Each number is 500 + 40 x the weight over its row's rms, rounded and kept within 0 to 999. Layers, rows and columns count from 0. Numbers have three digits each. The size before them is the row's rms in percent of the matrix's.

# layer 4 MLP down (transposed), 896x224, rms 0.0953, rows 301-329, columns 112-223
098:401528464489490473535572526488526480485513581555472509488553526403584488520566534483494438517479504433522514516501497493515545472588405443487622506424583528504469511463447575490542456474460518508497467548470572551507533488438507478502510567441532492523478474537501525502495488511494449544523531501486585454472511520521544501549549498448
099:453464425556519459376505433595541545512511465530512451531492442472537450504494443419502492476519500500490495573543491478460538568495533491528459456504528501432551526497523504460474547543536492433571565528440418510486538500431526453448511443539538457486537533412493551562423557475474470544509496532514493497516554482478438429476464464515
105:505426449495424471548522593540511440519503537441571535479533476428563514540530459463461523555493465528494475509562472500500525539450487541524607522472521438453448484484490561516515448489527534419402407501481458443493520513469513565483565488542483515554494489480530471516546531529484490464474469536522594470512510449468559391543530491523
105:472449522550490465522507389453504544523481476579546508504489517438476442518529477485516459467539492505550459531536526516510548447518503446493527454546518509510529444442444460548547509483512411493525470518437565440527485530452472506471484527583503492510585507481613582558442497562501504519538473510528490553450507467584491559511484447557
103:432507453506542538601486609490568465473460450550512487520487520528459496541443454470544452519510471551583506533539518461512468514499408485551408470459483483487523488501513414521615456535499495411525453483465587461514506506506538453511531514553606471565525520435556484487556505561468467476521549488437518534495506555477506482483451509468
103:522580523594505430454509496538488526506499492500506473462496456447510517478527481429460522467502559514464484499492511464569485407520465400518504563435517514497582458538541477477556470465478510502403498394450494472502509481481500502575570463506502421528501489430511476503543492533522522533496506479471471546501460512479461543503549472480
096:540545541465541433456578404561529515467409560506540526515478502515510484489480501486476441492558499504557509466489433510505477411541507478485489504541515493508453494454478529483446439509515529470483415522486491439533578476516536477531477456524504460500562457488519485489535422540535493470432574543520467541479504451519482457476479540566
103:481536496475488486534450511454469455538444501523465509537454502522468512474485428451496517561470407648552446544506482527581582475515556472513523518488502482543475481552444438521475472509420549465512505512543504508477503506544516510523459447444520489518458521402558444524531449542504457551471525362570499495538583501410543453507545496521
099:515477493551559539519479532587499510436455418500528577482543498512566507423527445513525505488606500493489437537575463518493501451508550556469521479520526531467565543555536433453448582431517467460493455512574473433522520482505542502537489447524430524483483496565487513512547474519454474509494548443472547529525468493525519519495531491533
104:461479545469515568484574506487462470446501505501472477508512554462484598538560489485522466518435537549484422474434566561480436510478505514541509476550510453479472544480421442543498487442501421525484580498451546457483552372498521506517452473505485527465542492432498561471451524478523490502444444514510502516532435493422484497476496478489
097:547468533455527439502541546476519531437529502482513480459535519520488560490525545432546536484462557518513486510480533524525564587461478529483494421478500483435477450498456547537517532476455515484437493506518556481486523498533455497527569578464549497527498424518503539486447462517563520457520523502522561504510524452471459490504478566420
106:547490486408561442598472506522594550482515454516480463601572515467521451525510472494442545488485525542558457501524432502490450526538553525487459486465446598571509515555456537509495469447463443508502445540485495498440458459581513457506450493520444453508474486490463509544472538431473497527466516533563503528460513435503485444515543496463
093:457508525434510465598498333496558473532480453516472545557522509523550493562449489477509558440527539444482480524440496479478498493510562536540451516490547532434429581492510496509514541556531554492535571458504535586495496523486548456519483480489489533440459542501513523501407492463454514433477546466482477506475550406460435514532481544518
105:470496491502510436488568509594475513464427497500550563463533449465532486490518518502482509539498466524551571492471565477547416543406500545542480518446485435564549515437497520522559570560422516532429538509449491540472457441502484465486487498577506524484475492460531545498517541560469454453542468533500468505494579429525488504425453583487
101:483533450520509457451599522495492527482499420530484545433511474538524466500494510484523458494528542530503473499451529524582460499547578474444516558508555580509472507498509536497439417542487564460506442533448567511515463519548536506493551507504545463467505543512482476564540455532475461564482572510444543484448461485483599522480520462468
111:481455476488438482444455533501482490470524485542511456480582476469518500538552456554486508418495505465484450545493462513452519593480472493514474505545609503520536495477501519514475465530527542426536498513487501453558545481559541536481556508339542473458498457447503446497528519553535515491564501482526561512457547526473567463517575502504
098:493440519552469546533510460528493468559498487471530541498461585525491532479494515427529547519505516538473431416533542508491526476496487486557445517558421507489461509560522488486540586493575461476494477551483500497468462436525447479439517402455482469555458546499528586496543517532538494471456461483501456450489482445539449530491473575551
102:470454538532471521473515458513463474475585567462493502458545536444480483539499476602468471463443482422485487502432477545524443432492423534517471536469465511548561497494526510467515510486519517490558551496531542486545502507467457536561505466496453533469520526569362537599498510471544561495493460457571494539495501513463518486475442458508
100:505475550531510486523479510462448454547493534478464549493476437581455457500489517480518509531491544566486476488553496455496501461507470461474404584475499502528453545513468399566535537544498523453515552515494566537445514516520474516508515520485530512459534544487553529527461516480505465438462552452538517503479471567505467520456489494496
105:527502490482467568501484446454505480507564540544525517521471525475495523523456526527589532507554527544532458560464536570474488481458437478532558514476485519484491545496544544509446506458510550513478500451447539534509525551439534581485417452473559476584515540459512485536543511453518480500497498517543482500462409482557577495468483548519
096:499472580455529460508564465430490564546455519487426475525513535537496472562569485519511566428433474514443488477477503504532487526490449555499522539434474498471456502518539540526499486550526520566466506530506435538459438477538476532515494522510564484587522478493499555505535473463489492462552520583487513539558488549603492524512385468545
102:588486475579419537527517561491515522554471500453470560527509567519472528472533512461521478487459522505426541534454448502551462467585480473536559498478539485518469508513497460543453479538535517467446568513461441555491537498527488530509520537405502532489497492552526546460557493513482462544486571543435476468532570468513459473528581521513
104:514442528511511532532566432448522561411481404504501455510527475543541513487475488518469563533487529488543521456432498454492483485500603514547481437474560513526489491537534430580430557563533473517547533433484507426386564478551480516478542468406491504461464482498552552463504463490512482455526491487517491544523490469449453563470538506479
103:410493494437560484514528545560562497532452527445477489461489470459574443501562559476540502504518526500466472523475531474587442581494436505502437553543470574448497444528532524563537473539478491541481458464460519383525484494490522515504569452434469555477465432583536490522550493397466462562487507519501486481503464456496521495548512542531
098:499495541492436470580571459521517527547430542524493513509461503481500493484448549415494501483513427490540525557473547455542466451555450508508540508472473457463448498428453555452504506449452513479526454490498410522465443448476449605513426516438534585488484467471556520468544553491502450538534556492524549578469431524549466487472497463510
099:547516583486504548516516542523515492494512537583496479476488521526412507449442556553499509480519531496522496509444456484494546540526443457469479491604479491518444533462483505426526549446524522489552489479516483393449526468575522567492501496502520555492459475500523489500430488570451471542476463481502536545490430443507480482497462463509
098:484470531534465520501500377495528498517447417536444463532588518539539476574551430513511484470503451482456571522575441529421544498535483504496504520517484479451544425501510587471538513478511491465511488525522451415481413502452442446471434494588487535487522474456560466491421511482478551529490543472535471501400489517448446557521530539511
101:557491543552450417559437481525456483548426546457455500511477489512436530529521499453512466589496583467507557512523541526484514535473444410495481469471534570519475468502549503431510488498542551495430490456514515512480540466468493545541485459517557574470536492527459442499574556514457516483520429507545544515485475465497494493527505483516
094:515471579508527437509443566475559507519517494499526523508540467484505485475471505521499518549527474428544512458602520538434414594487542459490568522509509521497516487525573513397472555449525523505550462463469464474387470459541496501488459501539422500525485535474512562516401554515452505562484552527443494486448525454568471517419534521516
# layer 4 MLP up, 896x224, rms 0.105, rows 302-330, columns 112-223
094:603447431542482529462468566510469447535563488484557546564484469537472502494551439446538511455484511439471538537483507586532498484452496535559513463479473537520446469415512458523472530510514475478496540526521590516469554510485516538432570510471534454493547467571435497447492445517511513511517480420468480500530569559487581512477537460493
103:462545504468490597503465532459471460554537427449486462496454529524436398560516506468476531478506507501516460438571450447487448471457518493512518460461484598566524519518498551471513439537534481526504556508508527473479468535493506524470506537533464561494562519442543530462507513444511452498462487549492515486522524569461511448456533508518
107:503499437501475477474456544443490427537487468526423403570502461509457484532539569557417578558513502479574455520505494552516528481447442499466467488512554491505562475569409463555481529522485522518510491450449461483492428454513460547537517482455596500458481513463507504526516544543428570512554463551478484448490520528511477500506493424529
100:531451555494424528494461513566412532517599456564451565510541469539541593403519421514545540472463510459473511521504493507487537447467491465521523446482505479491492495435553490545511537502562508562501482515489401568547481495507517409510459527507508516497510489513489502549541557468492491515505531453509516519461462538421522474571567483481
102:452478473482544505511492483462521531504453543486487536469573512528533519426517421490532483493591505473495519544543516555495469455542509479494493501462501476537486505512575548486465552528474589545573479448510496489562491529467505534515436448488564529496533489466546536459503470535471401509517501536552458481539446472490438379455487493568
087:510474484463525481500467475437587497500517548518504566453566513454490537485452461520538430522460506451577543545549468522510517456485555464457531505467503535523520559493442517468480470526535543546442551463465504526508561484504468498463485487536505502494458509486459501424506551559536513475444547478559499599545492539568451484492554586603
104:510429480531478528520551511432546520544512463489477496568499507458501580453411526501584532476477505451583495521500494544466516507491469513521532511526505491532449534486524502522497527463512536478460459410510498469466433454531401467493433522490555549541511517434413430495513523491473487524434482447433471480449459551453506423497539558512
095:468505498502491503487476520494526493498535504482516527473493453499514488560571504542490415581581484469490527497493518510561605503506484503525525566487585521496568491533533473464501428457527478495451478528516498530530461476520463516551536522496537579557436506458465497527526473377593595489536502473497505452505458479511500554549493473482
104:553474524520593493465396543490425444476541504482509556429503541560436443519481517565480490520486527511479443525496491486561486500435483493484544527515523526525451562484494457497506558536472554528461492513531506516440531521540527477451596493411453469442446576521523459498531466512510445484578458517469472476502503501535468508444506495542
095:517540481469546480532479477454479544532505507434492462500509495447524542520437485506482491544562574518502578557539485484526510443496496461560493410448539522452558512514439421492502511436540565530500549467445486438469536487451530447551515519523572423512479526568541542467492595544544424559498472475567542507539439511471529511489530481498
109:566504473508513479520505518469499430481473560464540511549522540449497497493483520549511498490531528529522534512460464500527591555524513472541467518487489482456398459567502442525456496542538597508594479496546449518524506483457511503518460462441480493525511462560514448476534459472492540501584421541504474512502475490498549508568577570530
101:512526534432480555513492515470532483533467541548534518510465513463502459484468474450458463473468538500554552476529553581584454475477487521480503510566528521530467439512521476535501476572438514507456423437445544507509525452532518435460515531488519458467499512489475497485544507553545559547505531482437581482494510498555458495510507453536
105:530515462599496473502598532485568440543512506466510564491519571466484548516532504426521544422528488487559480482464468503526478528514450522428508470570486534588567471523518476534526510491477546429554469468562452526480402523462438480509464520502392535485505554505588548503524468472485518568551536539488506463476563496456507506489493555509
098:523493498539494512487509569620476494521496420499476535529515478483570415547535488547478479463503490521579512504508496461544489420517533468513512513487433546540517502508477499496600493488441536437561491507562504533468537494548571520477469478502450501533447437523439500437575476418559514532512463491508517493540552472449457455464503630538
111:450456477510557557524457492584543452528555480452487492473465462494503505480460547551460459490509468536482485519523531525452457547442489464520495542493608478566436457528486497443493549514496503538465497465478469463560559419492434449529487510501582501544514470479531516542530442482565541503479474485571460481532471566457560497497531450471
099:425487436451551507486386521575489494555472479502478515503548511495463582535427521458525508534530495466461522553571597528572454537539475441507515513458501530480480474483530516469490530480530485463521514456441504554515525498558571471513509519492525487482521469580507445491522477566542441507469519483459506493493458539511479519432451458618
103:538471524443531515470490533457506498541540465475479496567541462530474442539436481525529555529461472467462550505527547470488509472459494512540432514529499418484474487474506490503464515431537497571431507531454547499506470539540521494474523485470447557499471537550559492526565471487472537463529480484430457512522453598481551441510534487508
102:505586465557466567519520551512541572502515467447469509541503512382439511441511459531512516549482500518534478528508508490516561424472475469488475590463557502464480456565464502529390518499577482458554483486508495504540490480545528446481499528475575441421489532444487476583480499538472515502398490507535513522498535496554504507474473523457
111:523539467527489506522504503521500498530526474481486470478529564498585493553494469540554473562532511507561500546582536572586459454471451465485519481477512567539513492538470544592592508504547521494479572533454533525505472533460482524525452435484488567487473540503510471536539491435445493512596555532471588461482503508485494482479491491516
096:560536493432486494465493508463503487605496497511504541549444499526506511474478567474505511465541535532566571485461535563455557406514407412490526469538585430563582491520523518482437501495525416472506527502416494478468550495528545563480489480481457483572521538515469492501461481490546478556525505511533540461463560497513480476488537516544
098:513503477457548502550513510462491499497516434542508467472498563542508527477513397518521565468527533455555506534505478499530423467504558514510485509471526521462530474457559516473552457572512511467542450432488568557564485471468539473518503442437428488496436578510517570528479471442465461512519531488600525511520467429474536550535472544511
101:521447491464415476598482543405542534486519506518496489480516482481581463452452504604469577548505478479535518515495493521469519527497497465503549488487541453557530502549545467540520527508533557509494539588488478481527467502555484498581585451464517470448488485538475524409545519489630464438554495489511530492535534512455462499544540617456
101:507494476544510448494532505443549528526523568516483482567525464551545502493522519493498462509517441494481479535506509457516563528481452425455524472470493442511517500570534571473568500591474566538487523537555495488500380500446526456543510495505471505475491528485440416399495389498457500465450487458529511519573483523440459483506529510483
092:495464488435425554496483462507522534520546491550523506459555522431477528557468516481534514501478405474575495537529505482521538487482521455518571482459559480469416548489479548526535496466475508502532458437423538485469523437437488563517502454554458519487462588498455472507549482542585481416529425559485458601478536503414478485502515485472
097:473586514560507468516539532528468448488490501532483593496529539466515505507463455540475500454450514520574501505481488479513601483494545436430512511505535503454526560557533448547501502507513506548525533525465509499548490540517476538567574484494549515518501440543503465471482435508555504492532416442550522545464453440482512485510510483547
094:514457442498439511526479532457505505477497501474510494492560471554476493489572491449485568476469488532544541521590516583468523542433514435509553512462470508543483466542567454520456554486554528551547528430548514385523511488502509528480490548476509497490479619449539453538506458472440478483529494524510479549472522492552494470464466465509
101:500453485555516531500453532496494457547512457549499503605430518490505539546471529517434458524456467470514503594517517425409547535493404418494492482466508539429476584545544502536620504503512537492445501417531450590535491558519506519563533472466439511488439485442483528532517470504464557501543452502469528490540509499505562516576572485446
096:457484476440504513494462526449550505510476463615486577515534540464492584518501493480515481482504497496538496464528525515499557483462509492424525545498551524500536479521470433456507488496454473543547429540468444540550475571520494468460515451500546564501508503515488427513493462546415536463541482534509530471476506517482488466515540469431
104:477496499519528572553507543499547489527497484436446526534458490531471438538460555526485465508514469518542495566563455513518564525498532438516564480516494530464393536438433493557463484509535430519505510427532518485532404542446519503496508490539517462506485479487490407565514560473520503451531486530480504526517590508477449513493594537547